config = dict(
    n_layer=9,
    d_model=256,
    n_head=4,
    d_mlp=768,
    vocab_size=2265,
    activation='squared_relu',
    tie_embeddings='early',
    parallel_block=False,
    init_std_up=0.027,
    beta1=0.9,
    warmup_steps=0,
    steps=5605,
)
Each number is 200 + 40 x the weight over its row's rms, rounded and kept within 0 to 999. Layers, rows and columns count from 0. The size before them is the row's rms in percent of the matrix's.

# layer 6 attention value, 256x256, rms 0.105, rows 43-63, columns 128-191
088,234,203,240,166,247,227,153,221,142,296,240,130,168,232,205,263,174,197,241,168,146,230,165,194,263,218,186,219,295,255,187,208,166,228,166,176,218,216,193,170,207,259,155,187,249,189,242,166,245,146,188,252,179,218,230,194,226,236,208,180,75,129,227,246
101,145,194,215,137,191,202,188,167,177,235,133,211,192,167,197,200,218,187,164,208,207,115,203,221,169,196,188,154,243,213,203,197,157,194,263,155,232,233,227,201,177,172,250,134,183,191,121,247,194,217,217,211,246,69,221,224,212,215,223,158,150,156,241,167
090,237,237,200,212,224,187,181,182,245,166,140,198,148,225,165,272,233,241,116,181,216,236,246,138,202,221,176,156,264,215,138,130,220,236,199,137,284,231,182,177,250,199,267,219,189,284,210,226,218,166,137,118,235,216,178,191,217,174,129,257,298,137,184,204
099,228,188,262,163,200,199,169,161,193,237,188,173,209,140,226,174,166,136,238,183,204,134,156,190,241,219,206,196,211,200,191,283,206,256,212,181,180,156,212,200,164,187,146,169,283,348,113,95,157,233,193,206,214,190,200,246,216,180,210,189,275,243,219,282
089,206,224,184,184,221,194,177,210,189,144,211,202,212,204,186,243,194,135,192,223,257,252,169,177,202,100,197,246,199,228,178,150,175,231,138,173,182,175,180,233,193,226,257,245,158,182,221,238,214,208,141,182,266,236,221,242,202,223,223,211,71,187,175,192
094,163,178,188,179,158,193,227,236,206,197,156,173,209,190,214,114,192,178,213,177,204,162,179,208,239,213,204,250,263,196,130,177,135,263,213,190,243,102,166,152,163,177,160,285,168,190,248,199,174,203,210,169,193,213,203,292,147,137,178,198,159,186,171,192
106,173,185,184,193,218,232,278,170,239,137,156,224,208,179,211,160,231,234,237,147,222,226,158,165,191,181,169,157,232,190,243,199,184,253,222,172,203,249,203,225,270,223,109,282,239,270,190,142,180,214,238,253,216,160,162,196,232,190,213,250,263,224,165,237
106,173,147,199,179,200,189,189,218,244,203,247,192,144,178,248,176,154,179,231,174,166,141,215,171,210,260,199,209,133,165,236,253,239,115,207,183,240,159,212,171,141,210,206,160,184,155,197,133,221,191,210,200,193,212,306,237,171,203,171,186,135,156,239,229
091,215,114,288,261,182,256,208,138,164,223,194,229,180,229,236,208,173,277,210,192,111,163,139,253,156,210,159,280,174,184,203,233,207,125,278,188,168,184,189,209,226,222,236,199,162,202,257,132,189,111,261,260,116,213,183,256,159,182,199,209,243,240,193,180
101,245,229,208,220,228,174,217,185,294,234,177,131,234,148,261,134,232,179,113,179,193,183,227,258,180,173,197,256,171,253,162,258,196,232,220,238,156,208,244,249,223,195,118,264,211,244,86,159,156,162,197,171,239,171,153,227,207,281,176,217,147,247,178,189
107,210,205,200,232,218,196,185,190,242,251,221,196,198,194,195,242,224,173,228,124,233,165,227,199,154,249,163,140,183,183,237,261,310,249,239,189,228,174,240,199,165,204,143,221,147,227,149,125,179,189,181,192,200,162,256,179,228,218,159,211,157,170,242,187
107,165,192,171,170,216,265,204,263,299,183,183,145,249,215,211,200,211,195,156,189,201,153,221,225,185,216,205,233,231,201,263,188,111,228,194,85,269,202,234,241,198,167,182,230,232,255,117,183,176,234,218,206,208,143,183,260,141,162,223,180,259,315,179,189
108,153,208,166,246,108,191,206,164,244,248,206,205,163,270,107,170,191,246,277,267,191,184,220,186,214,226,130,217,182,230,242,212,121,181,117,192,231,230,244,184,189,227,228,165,225,164,185,252,182,203,157,124,251,280,193,178,238,174,221,195,291,195,231,170
090,258,251,100,195,245,201,220,205,170,146,248,159,196,173,148,149,149,258,175,212,205,331,183,247,261,155,286,208,182,241,146,234,170,186,213,236,196,99,214,166,221,167,202,192,194,219,204,250,167,171,162,135,186,211,201,223,176,216,219,190,149,197,246,201
099,188,197,216,175,237,196,93,280,132,319,240,199,278,175,287,203,225,121,153,171,156,211,256,198,205,200,201,179,205,166,216,248,280,225,241,159,215,207,205,228,140,260,134,126,218,180,199,126,225,214,214,184,83,166,278,208,165,221,234,161,143,225,183,209
117,198,262,192,239,213,191,67,225,192,238,243,211,263,167,207,246,153,141,161,216,148,182,145,240,189,252,207,197,183,183,204,196,243,244,239,213,162,259,223,166,144,231,236,126,161,188,201,184,238,220,180,272,174,197,228,219,195,193,221,207,157,240,270,162
121,208,234,222,251,292,286,157,250,252,118,140,257,219,144,180,168,226,175,130,181,240,184,158,175,151,178,197,159,226,222,174,195,228,252,242,207,211,280,194,217,186,213,143,235,165,186,200,241,174,208,164,231,234,165,194,166,216,192,181,218,150,273,182,60
099,197,164,256,176,208,238,183,209,184,242,123,241,212,174,195,171,270,268,149,167,131,201,167,183,184,118,238,239,166,205,281,214,216,198,220,207,229,216,221,197,210,215,198,187,148,265,194,160,203,225,276,207,192,201,218,201,220,144,197,222,240,120,221,148
092,164,120,136,235,179,222,202,191,162,231,171,155,243,170,259,220,125,188,173,145,238,171,163,187,208,257,182,138,175,187,235,257,255,232,234,225,275,243,223,156,241,245,199,198,191,213,119,187,167,193,196,199,152,165,229,299,208,193,174,240,355,195,220,183
085,234,131,271,143,234,224,237,200,202,230,166,247,291,295,217,207,196,245,194,97,147,266,226,241,226,146,169,200,207,173,199,288,166,204,226,206,189,163,178,146,208,176,163,246,129,262,224,195,217,225,229,210,150,122,188,205,174,122,153,235,265,277,179,274
098,240,253,199,171,230,177,206,214,190,226,205,199,141,185,212,263,136,164,247,201,257,142,244,101,212,199,278,163,252,207,187,159,224,137,152,183,156,188,193,269,175,214,209,217,184,135,258,190,168,108,139,158,224,182,265,184,269,216,256,181,110,214,164,220
# layer 6 attention output (transposed), 256x256, rms 0.17, rows 43-63, columns 128-191
100,168,244,176,162,259,202,260,260,245,291,223,155,272,234,197,210,170,278,95,144,179,197,183,281,179,209,168,172,258,223,197,186,170,229,134,249,167,201,205,210,224,236,144,120,224,267,242,98,164,211,249,201,152,228,238,195,169,135,208,197,217,194,234,246
100,204,161,250,216,253,205,207,239,198,274,236,177,177,188,201,124,119,135,239,180,184,200,212,232,214,188,273,256,183,154,213,210,192,167,227,249,245,237,127,218,250,207,141,186,129,227,171,222,193,245,153,174,165,209,136,251,203,154,211,146,150,181,214,136
111,175,233,194,192,161,183,168,220,240,218,222,210,138,177,148,202,203,193,180,213,230,159,206,237,231,205,155,220,254,229,154,194,256,129,164,160,172,166,263,157,177,147,175,154,162,199,242,258,263,235,206,149,250,169,191,202,166,258,99,198,254,165,215,228
098,194,212,191,214,282,255,190,118,236,202,144,224,170,145,225,127,176,168,174,167,217,266,152,194,199,167,204,200,120,196,179,262,122,189,163,230,150,245,289,199,133,242,221,212,178,192,93,195,186,162,179,306,260,151,148,153,155,163,199,254,212,246,135,199
103,129,119,234,267,136,139,200,240,196,186,189,221,136,261,197,253,184,216,249,245,140,193,173,144,138,181,279,289,227,191,247,202,250,269,166,213,180,183,259,271,237,190,259,212,194,132,179,174,245,180,187,216,161,258,177,252,107,222,279,197,162,303,189,176
106,136,220,157,188,194,191,308,290,216,202,156,239,223,193,131,248,173,194,165,286,210,173,176,185,217,165,200,196,233,164,189,187,223,180,143,160,213,185,258,195,182,193,237,274,236,173,216,115,250,222,205,240,175,186,212,231,205,171,137,207,235,189,178,240
100,192,231,175,195,206,183,189,225,201,149,199,236,218,198,200,220,228,212,158,224,184,265,203,143,159,169,102,202,212,180,264,225,278,234,223,216,232,172,207,142,188,196,201,224,195,281,205,215,147,204,209,167,218,208,163,220,238,218,179,101,158,200,213,263
104,144,203,209,176,182,174,243,240,206,106,190,203,164,196,172,180,190,220,269,169,221,223,237,131,208,255,189,181,202,160,192,163,270,217,147,237,200,137,267,209,195,195,135,223,278,214,154,245,211,280,245,212,150,179,248,222,129,139,186,231,207,206,204,165
106,236,96,175,258,249,196,227,137,206,138,215,192,181,294,196,219,139,279,249,169,180,220,101,216,203,210,214,223,222,144,156,227,232,170,243,225,166,256,187,199,190,188,195,220,202,182,273,223,233,205,223,233,206,170,268,189,189,212,121,205,221,219,211,233
106,178,183,193,188,124,271,228,233,217,153,134,177,199,218,181,244,148,174,175,207,155,145,159,235,234,167,146,219,172,178,135,194,114,140,213,214,198,179,273,162,188,252,202,150,183,196,198,217,207,219,242,173,228,169,185,189,299,223,202,128,159,274,249,203
097,201,204,189,210,166,187,189,112,231,210,251,163,198,218,174,200,252,193,202,197,265,120,188,234,189,227,178,238,183,113,244,250,193,277,261,228,201,216,107,212,161,133,249,177,182,239,181,147,189,277,199,268,194,138,195,133,244,188,222,171,167,141,209,246
105,301,258,222,149,179,171,184,173,233,269,183,275,200,209,219,195,155,193,234,277,231,261,228,194,234,161,214,184,249,194,220,161,205,254,212,136,212,172,159,197,264,245,226,184,222,182,160,178,240,218,173,192,221,237,196,271,198,128,191,174,158,282,193,209
103,101,208,198,200,143,253,195,245,255,230,208,203,144,188,200,206,206,211,188,221,217,251,175,284,212,207,173,200,198,251,226,197,229,127,211,199,133,290,87,211,193,193,206,203,215,172,148,150,156,297,209,255,179,197,190,280,151,191,202,165,241,208,269,243
108,265,145,202,204,142,159,245,149,263,174,240,171,242,215,163,192,163,205,218,183,252,242,210,222,191,128,201,225,254,218,156,229,168,285,216,212,213,113,268,109,265,214,212,206,255,195,146,300,168,239,176,175,132,181,197,222,190,130,235,176,202,194,157,231
108,120,151,199,214,241,225,203,195,230,249,272,243,242,215,145,218,276,136,162,196,201,170,228,251,150,167,227,210,216,146,187,229,251,189,205,166,233,249,196,175,189,212,199,177,220,333,197,242,214,225,210,236,190,210,168,229,183,187,211,153,177,159,208,227
104,247,237,161,207,202,190,179,186,236,121,218,191,189,205,228,180,238,205,188,200,111,226,132,236,255,236,173,212,193,284,271,156,241,221,177,284,221,218,192,216,193,172,254,185,262,189,135,237,206,231,176,249,201,172,255,192,211,162,245,199,278,178,254,156
102,131,178,272,228,217,236,232,134,206,179,154,198,184,263,133,203,276,98,219,167,216,318,266,224,147,215,272,146,164,190,160,186,217,226,164,194,240,162,215,196,238,164,221,169,177,156,180,164,167,228,145,171,227,180,174,209,232,185,121,305,82,140,233,192
107,196,198,247,177,242,243,186,241,167,179,130,190,237,154,203,257,188,202,159,198,201,255,168,213,127,154,214,213,140,241,179,170,272,228,256,189,173,155,248,205,99,227,152,221,230,82,212,175,194,240,210,182,189,190,220,196,185,217,246,122,165,220,219,160
103,131,157,138,194,207,231,150,234,205,220,230,210,162,162,219,253,205,190,125,185,195,183,215,244,192,180,272,163,222,93,178,219,147,159,159,220,253,168,209,164,196,184,202,242,260,109,202,166,223,179,140,213,251,156,155,231,247,168,166,229,262,219,148,223
108,202,189,218,222,277,167,190,186,175,214,187,246,229,215,209,217,186,237,199,161,250,209,162,169,201,247,180,247,178,203,227,193,230,232,235,169,189,150,242,126,195,190,159,166,222,147,197,226,255,178,283,247,149,155,201,256,175,130,140,218,207,283,229,212
101,209,147,173,265,225,130,165,172,156,187,217,213,224,218,274,257,211,192,252,200,216,242,225,196,195,165,193,223,228,229,240,257,193,156,259,233,162,229,209,253,187,148,188,279,247,138,246,250,150,191,265,112,263,227,159,175,162,179,236,192,186,164,235,188
# layer 6 attention query, 256x256, rms 0.101, rows 64-97, columns 128-191
080,200,126,130,231,253,214,211,143,272,204,181,207,189,148,155,144,162,248,184,206,240,115,170,189,243,155,237,145,203,182,148,189,224,189,182,194,216,192,211,198,200,170,174,262,182,178,202,191,196,186,261,189,201,163,155,238,156,185,195,198,212,229,210,150
080,217,264,192,146,144,208,197,237,184,196,225,286,172,248,286,235,195,232,201,220,213,192,193,172,169,164,151,197,189,220,219,162,151,89,235,275,148,211,231,157,213,255,163,206,202,196,180,162,286,179,223,253,168,212,231,238,165,266,205,238,162,256,144,224
086,163,191,203,173,146,221,215,223,170,252,268,278,166,227,231,196,170,238,169,193,175,141,157,190,183,180,236,187,212,272,199,195,187,198,279,261,191,220,271,190,219,237,171,245,167,218,187,218,241,180,209,223,195,170,221,247,183,204,176,156,150,218,162,119
086,167,269,264,218,92,154,166,288,93,201,200,210,223,261,245,303,187,236,247,173,177,231,205,210,172,178,150,200,213,251,159,143,150,162,220,217,147,231,220,235,194,214,215,183,253,235,195,228,177,253,193,205,222,203,258,173,189,209,187,185,199,242,202,228
091,123,129,194,260,148,178,172,177,171,257,237,252,225,156,218,238,203,212,212,176,155,172,214,183,133,184,232,208,215,248,207,148,191,144,233,225,231,211,332,165,227,238,170,204,223,227,232,255,179,203,203,204,199,208,251,195,165,131,227,175,209,171,200,224
084,163,244,178,226,216,160,168,236,142,138,231,214,220,229,212,253,140,223,225,234,211,135,200,140,148,128,154,142,233,255,147,178,147,173,217,251,99,201,220,199,166,201,192,202,274,207,249,179,218,227,162,203,227,207,249,185,225,289,226,208,192,276,193,224
091,241,234,176,224,203,233,230,232,179,151,238,222,208,274,119,257,122,281,206,188,210,188,197,168,149,118,186,147,163,294,137,192,168,224,195,248,123,270,205,137,194,152,230,255,276,208,208,193,192,201,238,250,229,181,208,188,218,201,195,164,154,211,169,198
098,225,221,211,185,232,184,269,231,169,221,160,196,165,210,175,176,261,181,217,241,242,193,253,241,255,223,179,216,211,117,225,154,202,175,141,199,169,173,149,250,179,208,185,170,231,166,188,160,174,268,181,192,147,231,168,253,212,181,133,227,136,254,203,274
106,220,213,197,213,193,174,184,252,168,175,275,266,183,216,150,204,196,284,186,196,141,181,251,127,172,152,262,178,206,271,162,204,208,205,246,198,202,239,250,165,253,199,172,272,220,213,217,237,191,226,231,218,214,203,276,188,181,167,224,180,191,174,143,211
127,180,212,221,254,205,206,290,226,162,163,219,172,163,272,159,246,240,213,254,234,220,163,203,195,181,195,223,147,194,251,176,140,177,174,193,148,101,198,224,258,157,239,187,191,265,208,185,198,166,207,213,191,219,163,258,236,188,191,191,191,201,295,169,160
101,137,169,168,277,259,251,256,251,199,207,195,186,169,235,166,173,195,297,218,126,148,203,237,217,202,143,204,164,240,194,195,250,240,291,234,214,219,240,193,182,220,211,244,227,240,191,217,188,189,212,109,206,254,205,214,186,205,265,237,145,199,210,166,223
108,161,210,178,225,246,204,225,216,165,171,130,241,204,153,152,204,241,147,220,288,212,203,186,204,258,220,192,204,218,169,173,70,197,174,145,245,175,190,205,231,175,255,160,251,170,239,255,206,153,244,226,252,208,167,180,240,171,228,176,142,110,199,200,200
100,143,206,215,247,258,184,238,205,168,310,221,214,207,200,215,165,202,152,195,270,249,216,211,222,259,213,191,181,230,160,196,133,170,187,267,295,157,223,160,215,187,201,223,184,205,200,188,171,200,300,136,173,172,166,159,268,246,211,207,165,138,256,235,214
100,188,221,222,204,144,180,205,201,185,228,218,175,230,212,233,195,184,175,200,263,205,209,209,253,135,171,157,188,207,162,237,201,249,162,154,277,108,148,95,262,170,199,189,193,172,180,190,192,189,231,162,235,207,185,144,230,211,274,247,258,273,300,259,158
086,217,191,271,194,127,248,156,187,185,241,187,175,231,246,162,177,218,184,236,304,181,288,179,215,194,170,219,214,183,166,254,163,221,224,178,126,179,222,230,242,229,176,177,149,188,229,158,184,145,119,262,213,239,226,218,177,204,192,248,170,215,148,203,173
108,171,228,249,226,154,173,152,126,186,145,262,118,176,119,187,186,205,214,181,261,172,290,195,190,112,210,193,114,123,251,160,224,234,141,186,172,192,162,181,218,220,226,184,175,202,205,197,165,203,215,195,226,124,187,163,158,189,177,244,214,260,251,255,261
100,215,221,205,188,169,145,176,182,220,150,203,157,207,150,169,122,165,186,171,252,201,171,156,189,143,188,197,227,161,243,223,230,143,166,293,166,289,253,168,172,214,137,157,231,149,217,159,206,216,241,289,200,246,151,205,221,235,190,204,168,92,196,207,267
099,196,243,171,109,198,137,217,107,253,176,200,251,173,230,198,135,230,238,249,216,179,220,209,198,182,237,123,274,205,245,221,210,211,108,257,190,252,248,194,199,187,263,243,180,176,209,249,249,171,212,206,185,145,199,227,169,185,190,151,236,144,234,223,201
089,237,237,232,271,181,243,211,214,146,152,230,244,266,142,167,208,258,220,159,151,135,269,249,211,183,200,187,213,193,228,179,204,225,277,199,223,185,176,282,159,193,230,216,185,206,240,273,170,221,154,316,223,163,210,172,231,173,226,152,276,221,178,182,287
091,150,268,239,177,158,177,187,205,191,227,213,140,214,205,186,329,177,211,220,213,126,160,157,136,196,178,149,212,159,172,115,182,163,240,120,265,231,197,223,194,238,146,166,175,178,187,209,184,260,193,237,158,154,286,203,176,175,282,193,176,188,185,208,94
084,197,206,232,224,269,175,193,299,173,285,199,231,246,108,207,164,170,154,211,174,184,166,185,198,209,333,168,211,182,220,166,186,229,104,266,177,213,147,209,186,220,184,154,203,246,242,187,185,181,141,180,226,148,193,181,238,189,228,230,155,229,206,253,278
102,218,135,186,261,224,193,216,207,176,194,200,160,144,191,194,286,200,248,182,198,205,237,155,181,204,220,216,140,239,183,162,245,223,205,227,252,188,181,175,154,205,148,222,201,131,201,148,192,229,272,242,207,255,207,190,133,177,257,210,178,129,221,192,270
090,235,222,197,269,173,155,186,194,158,195,264,204,256,175,155,249,218,157,230,190,222,211,171,165,98,208,185,217,227,261,196,212,234,276,213,257,239,218,244,246,197,198,200,177,166,239,191,217,221,265,217,199,193,139,268,201,176,292,144,204,287,202,155,186
096,208,196,146,206,223,253,178,225,155,146,230,264,269,167,159,114,161,265,176,220,151,240,200,169,234,173,202,175,196,190,160,231,212,190,180,176,172,174,154,171,228,131,227,216,243,154,118,194,158,258,228,219,292,239,180,204,169,194,272,208,230,178,254,194
096,247,260,231,146,162,286,211,252,205,176,195,170,151,257,156,211,245,216,207,219,291,189,191,178,177,203,249,157,175,197,177,151,193,174,249,166,240,172,184,197,198,236,211,166,211,174,182,181,186,223,212,232,262,229,202,267,230,240,164,161,139,233,211,149
105,240,183,235,213,229,180,160,193,232,183,195,214,217,172,172,188,156,202,182,141,218,172,234,175,264,252,174,281,226,187,190,308,200,230,232,203,217,135,149,256,215,176,314,241,191,179,172,189,190,204,197,126,205,211,206,235,185,215,144,265,185,150,261,164
091,268,226,163,136,139,215,139,160,188,182,155,124,125,191,203,198,186,165,185,184,188,242,242,190,259,185,224,200,204,158,216,231,141,148,217,122,172,234,216,199,211,95,188,190,190,183,151,226,228,221,214,268,198,196,155,227,186,244,214,212,197,167,271,206
096,182,216,212,247,269,195,201,175,269,225,254,167,234,140,179,181,217,159,230,205,218,180,239,124,126,109,218,171,176,127,203,177,181,229,243,265,170,171,115,188,292,201,272,247,159,207,241,219,227,219,156,245,238,246,178,146,238,214,229,228,166,208,163,237
091,176,213,155,187,260,213,252,224,145,250,178,196,140,184,219,129,199,153,166,213,165,193,155,210,316,259,167,225,201,246,240,222,177,198,188,240,269,214,260,201,201,208,210,174,183,173,179,125,198,161,121,203,195,114,156,197,196,203,143,212,166,139,235,246
098,252,194,294,279,156,170,161,247,183,156,189,107,227,205,256,231,178,221,193,223,166,231,188,221,209,246,199,207,187,190,166,126,210,230,163,202,187,265,197,179,173,153,212,241,232,213,193,203,214,145,160,148,201,168,214,159,202,163,242,238,293,196,150,220
083,255,231,145,246,200,193,206,259,210,168,232,208,231,223,256,248,190,185,264,230,164,158,194,199,215,238,148,161,147,215,197,233,224,139,207,123,169,230,188,175,182,178,228,195,214,236,178,227,204,221,232,141,166,226,229,215,195,177,299,161,266,175,237,225
109,175,208,216,269,168,190,163,199,288,183,267,260,228,173,166,182,150,228,188,178,217,108,104,272,167,221,189,158,197,181,226,164,233,177,129,164,129,205,154,196,217,262,236,220,230,253,226,198,201,255,266,184,144,146,231,137,247,222,236,245,222,215,198,213
096,191,184,176,266,250,195,154,208,183,245,225,250,159,264,199,187,175,259,250,271,162,111,217,184,242,289,217,236,158,229,130,255,228,183,231,217,251,235,216,126,237,283,212,186,197,238,176,241,262,235,205,206,169,213,214,126,157,191,179,167,229,214,174,298
097,145,253,150,227,234,198,225,211,209,151,187,232,157,145,202,146,159,196,215,236,223,115,162,174,143,215,108,163,179,220,162,260,209,208,226,171,202,181,194,261,265,207,256,133,206,221,282,156,176,237,218,180,117,219,196,197,217,171,248,207,222,219,217,276
# layer 6 attention key, 256x256, rms 0.103, rows 64-96, columns 128-191
074,193,198,166,189,222,146,272,209,197,150,184,188,223,181,177,219,196,231,188,256,189,237,193,204,241,246,170,138,214,228,243,208,170,170,114,177,269,287,157,233,222,102,249,176,218,219,237,153,144,169,146,164,162,291,161,170,217,135,163,197,170,207,152,189
068,238,219,167,249,197,161,256,150,162,196,182,191,219,196,171,209,223,222,184,228,262,253,187,216,187,262,221,181,157,243,198,210,248,182,235,311,215,252,145,226,157,118,266,220,191,258,183,172,294,228,148,293,171,178,149,217,231,218,189,127,299,186,201,220
075,216,202,211,245,252,130,266,220,176,237,159,195,244,246,181,234,207,178,247,141,248,234,265,151,218,197,224,217,268,260,204,198,255,283,265,241,203,276,153,202,181,139,232,259,168,246,234,199,211,176,137,241,150,161,182,184,176,215,214,144,296,193,201,205
079,200,205,234,203,178,246,151,163,222,174,281,208,220,243,174,208,212,186,212,156,233,124,187,174,122,161,195,193,178,153,207,198,232,181,300,209,114,147,215,210,207,229,171,171,219,189,194,238,190,218,292,191,208,154,186,321,230,214,189,166,217,186,205,114
083,177,209,238,196,208,194,224,242,167,214,227,141,195,255,167,217,184,153,141,89,170,192,215,167,196,237,159,288,225,217,122,244,177,206,198,263,125,183,156,199,196,198,225,181,155,189,197,245,186,172,184,187,140,200,166,194,180,205,183,167,290,179,221,230
072,207,253,197,167,174,154,179,244,142,178,227,276,153,252,212,189,222,185,299,172,240,238,180,170,147,229,181,200,146,209,183,220,242,137,246,216,138,251,163,217,181,174,131,152,232,233,225,231,181,218,198,183,229,226,231,214,236,162,177,207,155,148,178,143
096,260,188,184,188,169,153,207,239,206,163,187,257,192,185,226,244,277,146,184,217,182,174,175,128,134,212,164,172,174,214,263,170,165,227,263,150,318,263,197,198,154,171,214,213,228,153,129,180,253,162,240,204,187,174,225,252,232,178,269,138,136,129,144,176
098,190,150,142,173,179,160,169,194,169,218,166,193,213,157,243,121,267,201,183,245,153,223,250,226,263,178,204,230,204,75,223,140,166,247,193,181,238,220,242,188,189,232,133,171,271,179,176,198,232,233,217,257,204,200,231,156,180,117,208,221,71,251,206,236
099,178,135,216,153,184,202,198,252,181,228,154,226,196,211,223,211,182,226,250,217,270,188,189,218,216,208,216,169,184,138,261,180,157,179,130,198,198,185,186,257,200,151,163,191,205,178,165,156,174,280,209,171,155,260,160,245,190,199,183,216,185,260,195,196
121,174,193,205,247,180,252,222,264,213,206,188,161,217,253,159,160,212,164,227,197,137,223,202,172,181,214,187,160,200,144,198,210,249,213,257,128,213,201,178,179,174,250,197,260,246,181,135,155,196,275,242,286,198,123,233,172,201,172,235,222,92,209,209,259
100,133,203,199,178,169,214,197,252,222,186,159,154,197,200,259,230,197,127,189,211,192,200,200,202,165,118,183,216,152,44,185,251,189,228,197,176,282,231,185,187,210,169,248,200,152,218,164,111,243,233,207,235,222,235,201,182,209,148,234,200,66,195,263,224
097,182,138,120,200,203,180,200,193,154,195,234,212,206,226,198,175,137,173,239,197,205,175,252,221,134,265,197,125,174,179,293,214,184,267,210,255,264,160,200,187,213,191,168,151,236,193,173,172,208,260,198,230,225,171,211,116,137,182,250,259,169,263,193,242
091,163,264,238,207,234,247,189,156,174,155,225,182,174,221,185,198,216,178,217,250,220,235,223,200,192,225,167,123,220,176,209,182,209,177,206,219,227,88,257,227,177,252,189,215,159,194,279,168,232,249,215,274,209,170,197,192,194,261,186,230,261,168,191,175
126,187,186,226,233,240,182,206,166,164,190,189,193,169,169,185,234,249,187,223,217,265,197,148,213,152,250,232,218,198,222,177,222,156,141,170,213,185,142,214,240,238,214,171,188,142,229,303,207,180,132,162,90,239,254,189,207,235,229,151,179,362,250,178,195
092,239,261,192,211,175,230,218,176,165,172,104,156,169,261,190,135,221,172,164,126,217,131,168,186,202,185,134,162,246,268,184,165,155,130,221,159,203,195,188,191,134,222,190,150,254,182,152,223,221,223,219,243,168,158,148,215,231,196,224,249,114,201,232,214
102,188,232,166,206,220,183,219,155,190,154,207,179,169,222,175,214,238,229,167,240,145,226,273,198,147,163,179,161,240,271,219,198,202,177,153,214,169,175,244,236,252,201,268,220,116,192,230,273,139,170,211,220,168,276,209,178,122,173,242,252,279,208,178,126
109,201,83,169,150,222,222,126,250,226,166,140,201,233,204,248,173,212,128,224,179,146,214,242,172,231,221,250,155,224,236,214,180,211,170,182,192,241,188,208,223,140,253,227,255,239,222,184,233,164,156,176,275,148,178,203,129,151,232,186,199,123,211,214,190
096,179,234,186,196,205,142,179,250,211,161,218,224,121,189,237,184,215,127,221,225,189,202,235,152,204,162,173,94,234,193,161,165,180,195,197,192,156,104,236,238,234,250,169,219,230,137,175,236,201,238,224,204,210,180,276,286,133,165,227,271,239,162,138,179
104,193,227,208,262,171,192,210,264,169,227,214,171,81,197,248,251,225,222,156,228,195,193,179,193,188,175,170,220,195,191,158,206,209,188,166,168,129,175,185,207,162,196,175,232,181,198,163,274,261,177,197,280,267,164,178,193,211,193,205,201,279,217,177,228
106,191,207,262,202,243,160,202,139,193,225,189,180,251,165,305,162,220,203,226,123,177,223,198,241,235,109,307,243,246,224,211,148,203,231,249,217,188,224,198,237,212,115,162,200,179,255,188,187,195,182,154,215,207,179,173,226,201,142,244,169,158,166,197,248
107,241,182,156,211,253,224,187,231,210,181,193,167,258,223,213,156,151,164,200,196,253,129,239,214,177,176,183,204,235,233,180,198,244,204,180,203,151,240,93,239,119,170,223,170,212,173,130,229,170,195,225,174,242,152,117,185,132,187,177,219,171,212,180,156
096,195,257,163,188,189,232,177,207,230,209,178,235,186,225,223,225,287,150,176,199,233,127,128,179,125,220,184,184,160,201,260,199,181,206,180,180,241,252,248,214,202,231,196,209,185,169,263,175,138,217,202,180,234,172,272,195,202,226,222,166,199,175,238,226
093,178,252,135,213,230,249,228,148,226,164,177,224,224,282,200,231,206,199,215,191,145,187,239,181,211,197,130,173,144,248,170,248,170,172,218,122,159,223,201,172,211,244,193,179,177,265,173,157,91,221,264,236,185,187,237,233,196,164,228,232,158,170,178,191
104,184,219,214,221,290,217,218,180,196,221,245,209,233,196,193,154,196,200,205,165,197,170,145,154,235,229,227,164,174,258,171,240,233,238,249,191,225,227,231,196,156,198,236,294,160,234,251,165,183,231,206,234,153,100,180,152,179,270,130,92,192,159,256,228
096,167,179,147,233,231,189,257,90,162,145,168,180,191,164,221,231,200,171,217,146,189,185,173,248,239,246,167,248,230,203,188,217,207,178,138,117,83,244,182,187,162,208,238,162,159,208,207,258,201,179,143,146,219,168,168,151,206,187,188,205,245,205,165,147
091,183,174,188,191,223,249,174,225,212,186,235,258,246,189,157,196,216,138,217,168,189,155,175,142,210,215,127,183,194,168,230,182,258,177,204,205,170,178,239,144,172,200,186,248,223,210,160,168,209,218,213,285,182,208,148,138,176,236,150,232,201,202,239,269
099,165,216,154,142,281,174,178,272,148,258,146,209,213,192,149,166,72,236,185,197,216,245,189,170,180,186,324,198,244,237,210,146,181,204,173,207,154,251,172,225,185,238,252,247,145,233,181,156,147,227,205,203,148,207,183,155,194,128,182,149,178,211,256,213
095,214,164,147,254,221,149,226,204,254,207,210,243,208,164,185,196,156,214,232,234,260,193,186,179,182,206,160,224,175,172,245,212,143,241,155,255,221,194,205,179,242,199,225,186,245,179,152,216,155,249,208,183,243,208,239,286,205,245,176,191,168,195,209,235
100,170,180,231,177,141,282,193,248,152,215,180,199,181,179,235,188,154,238,174,195,209,136,245,161,271,191,194,168,176,175,206,240,209,169,194,174,165,187,187,181,115,144,207,172,256,211,179,237,237,188,270,198,234,125,134,133,256,212,205,225,193,158,210,175
101,186,209,209,242,125,221,212,203,268,200,119,207,192,135,234,230,200,217,172,249,199,208,216,233,165,226,206,187,147,164,178,167,101,211,195,202,275,198,218,156,178,226,140,155,202,139,181,205,270,185,168,247,181,231,148,167,188,213,200,169,140,195,211,139
104,198,206,280,220,189,149,220,246,234,171,225,201,253,195,272,218,188,178,150,155,231,204,186,191,179,143,177,209,202,172,134,221,173,196,140,187,213,166,295,244,222,250,97,184,124,200,144,172,207,203,173,236,130,197,244,228,240,264,233,253,200,217,185,246
099,275,173,224,219,245,183,213,209,255,138,209,141,199,143,215,222,157,242,195,170,207,178,204,100,235,151,208,225,246,215,179,256,176,198,215,246,210,223,222,222,176,177,140,217,183,161,180,211,210,260,198,184,216,172,223,198,198,215,223,174,107,185,183,268
094,167,166,269,200,187,192,219,207,160,276,174,180,198,101,145,236,280,213,180,263,250,187,148,221,189,117,145,234,244,133,244,202,208,227,148,176,172,129,197,228,175,202,276,136,147,186,220,195,215,201,206,260,148,258,181,217,230,195,161,229,175,236,224,242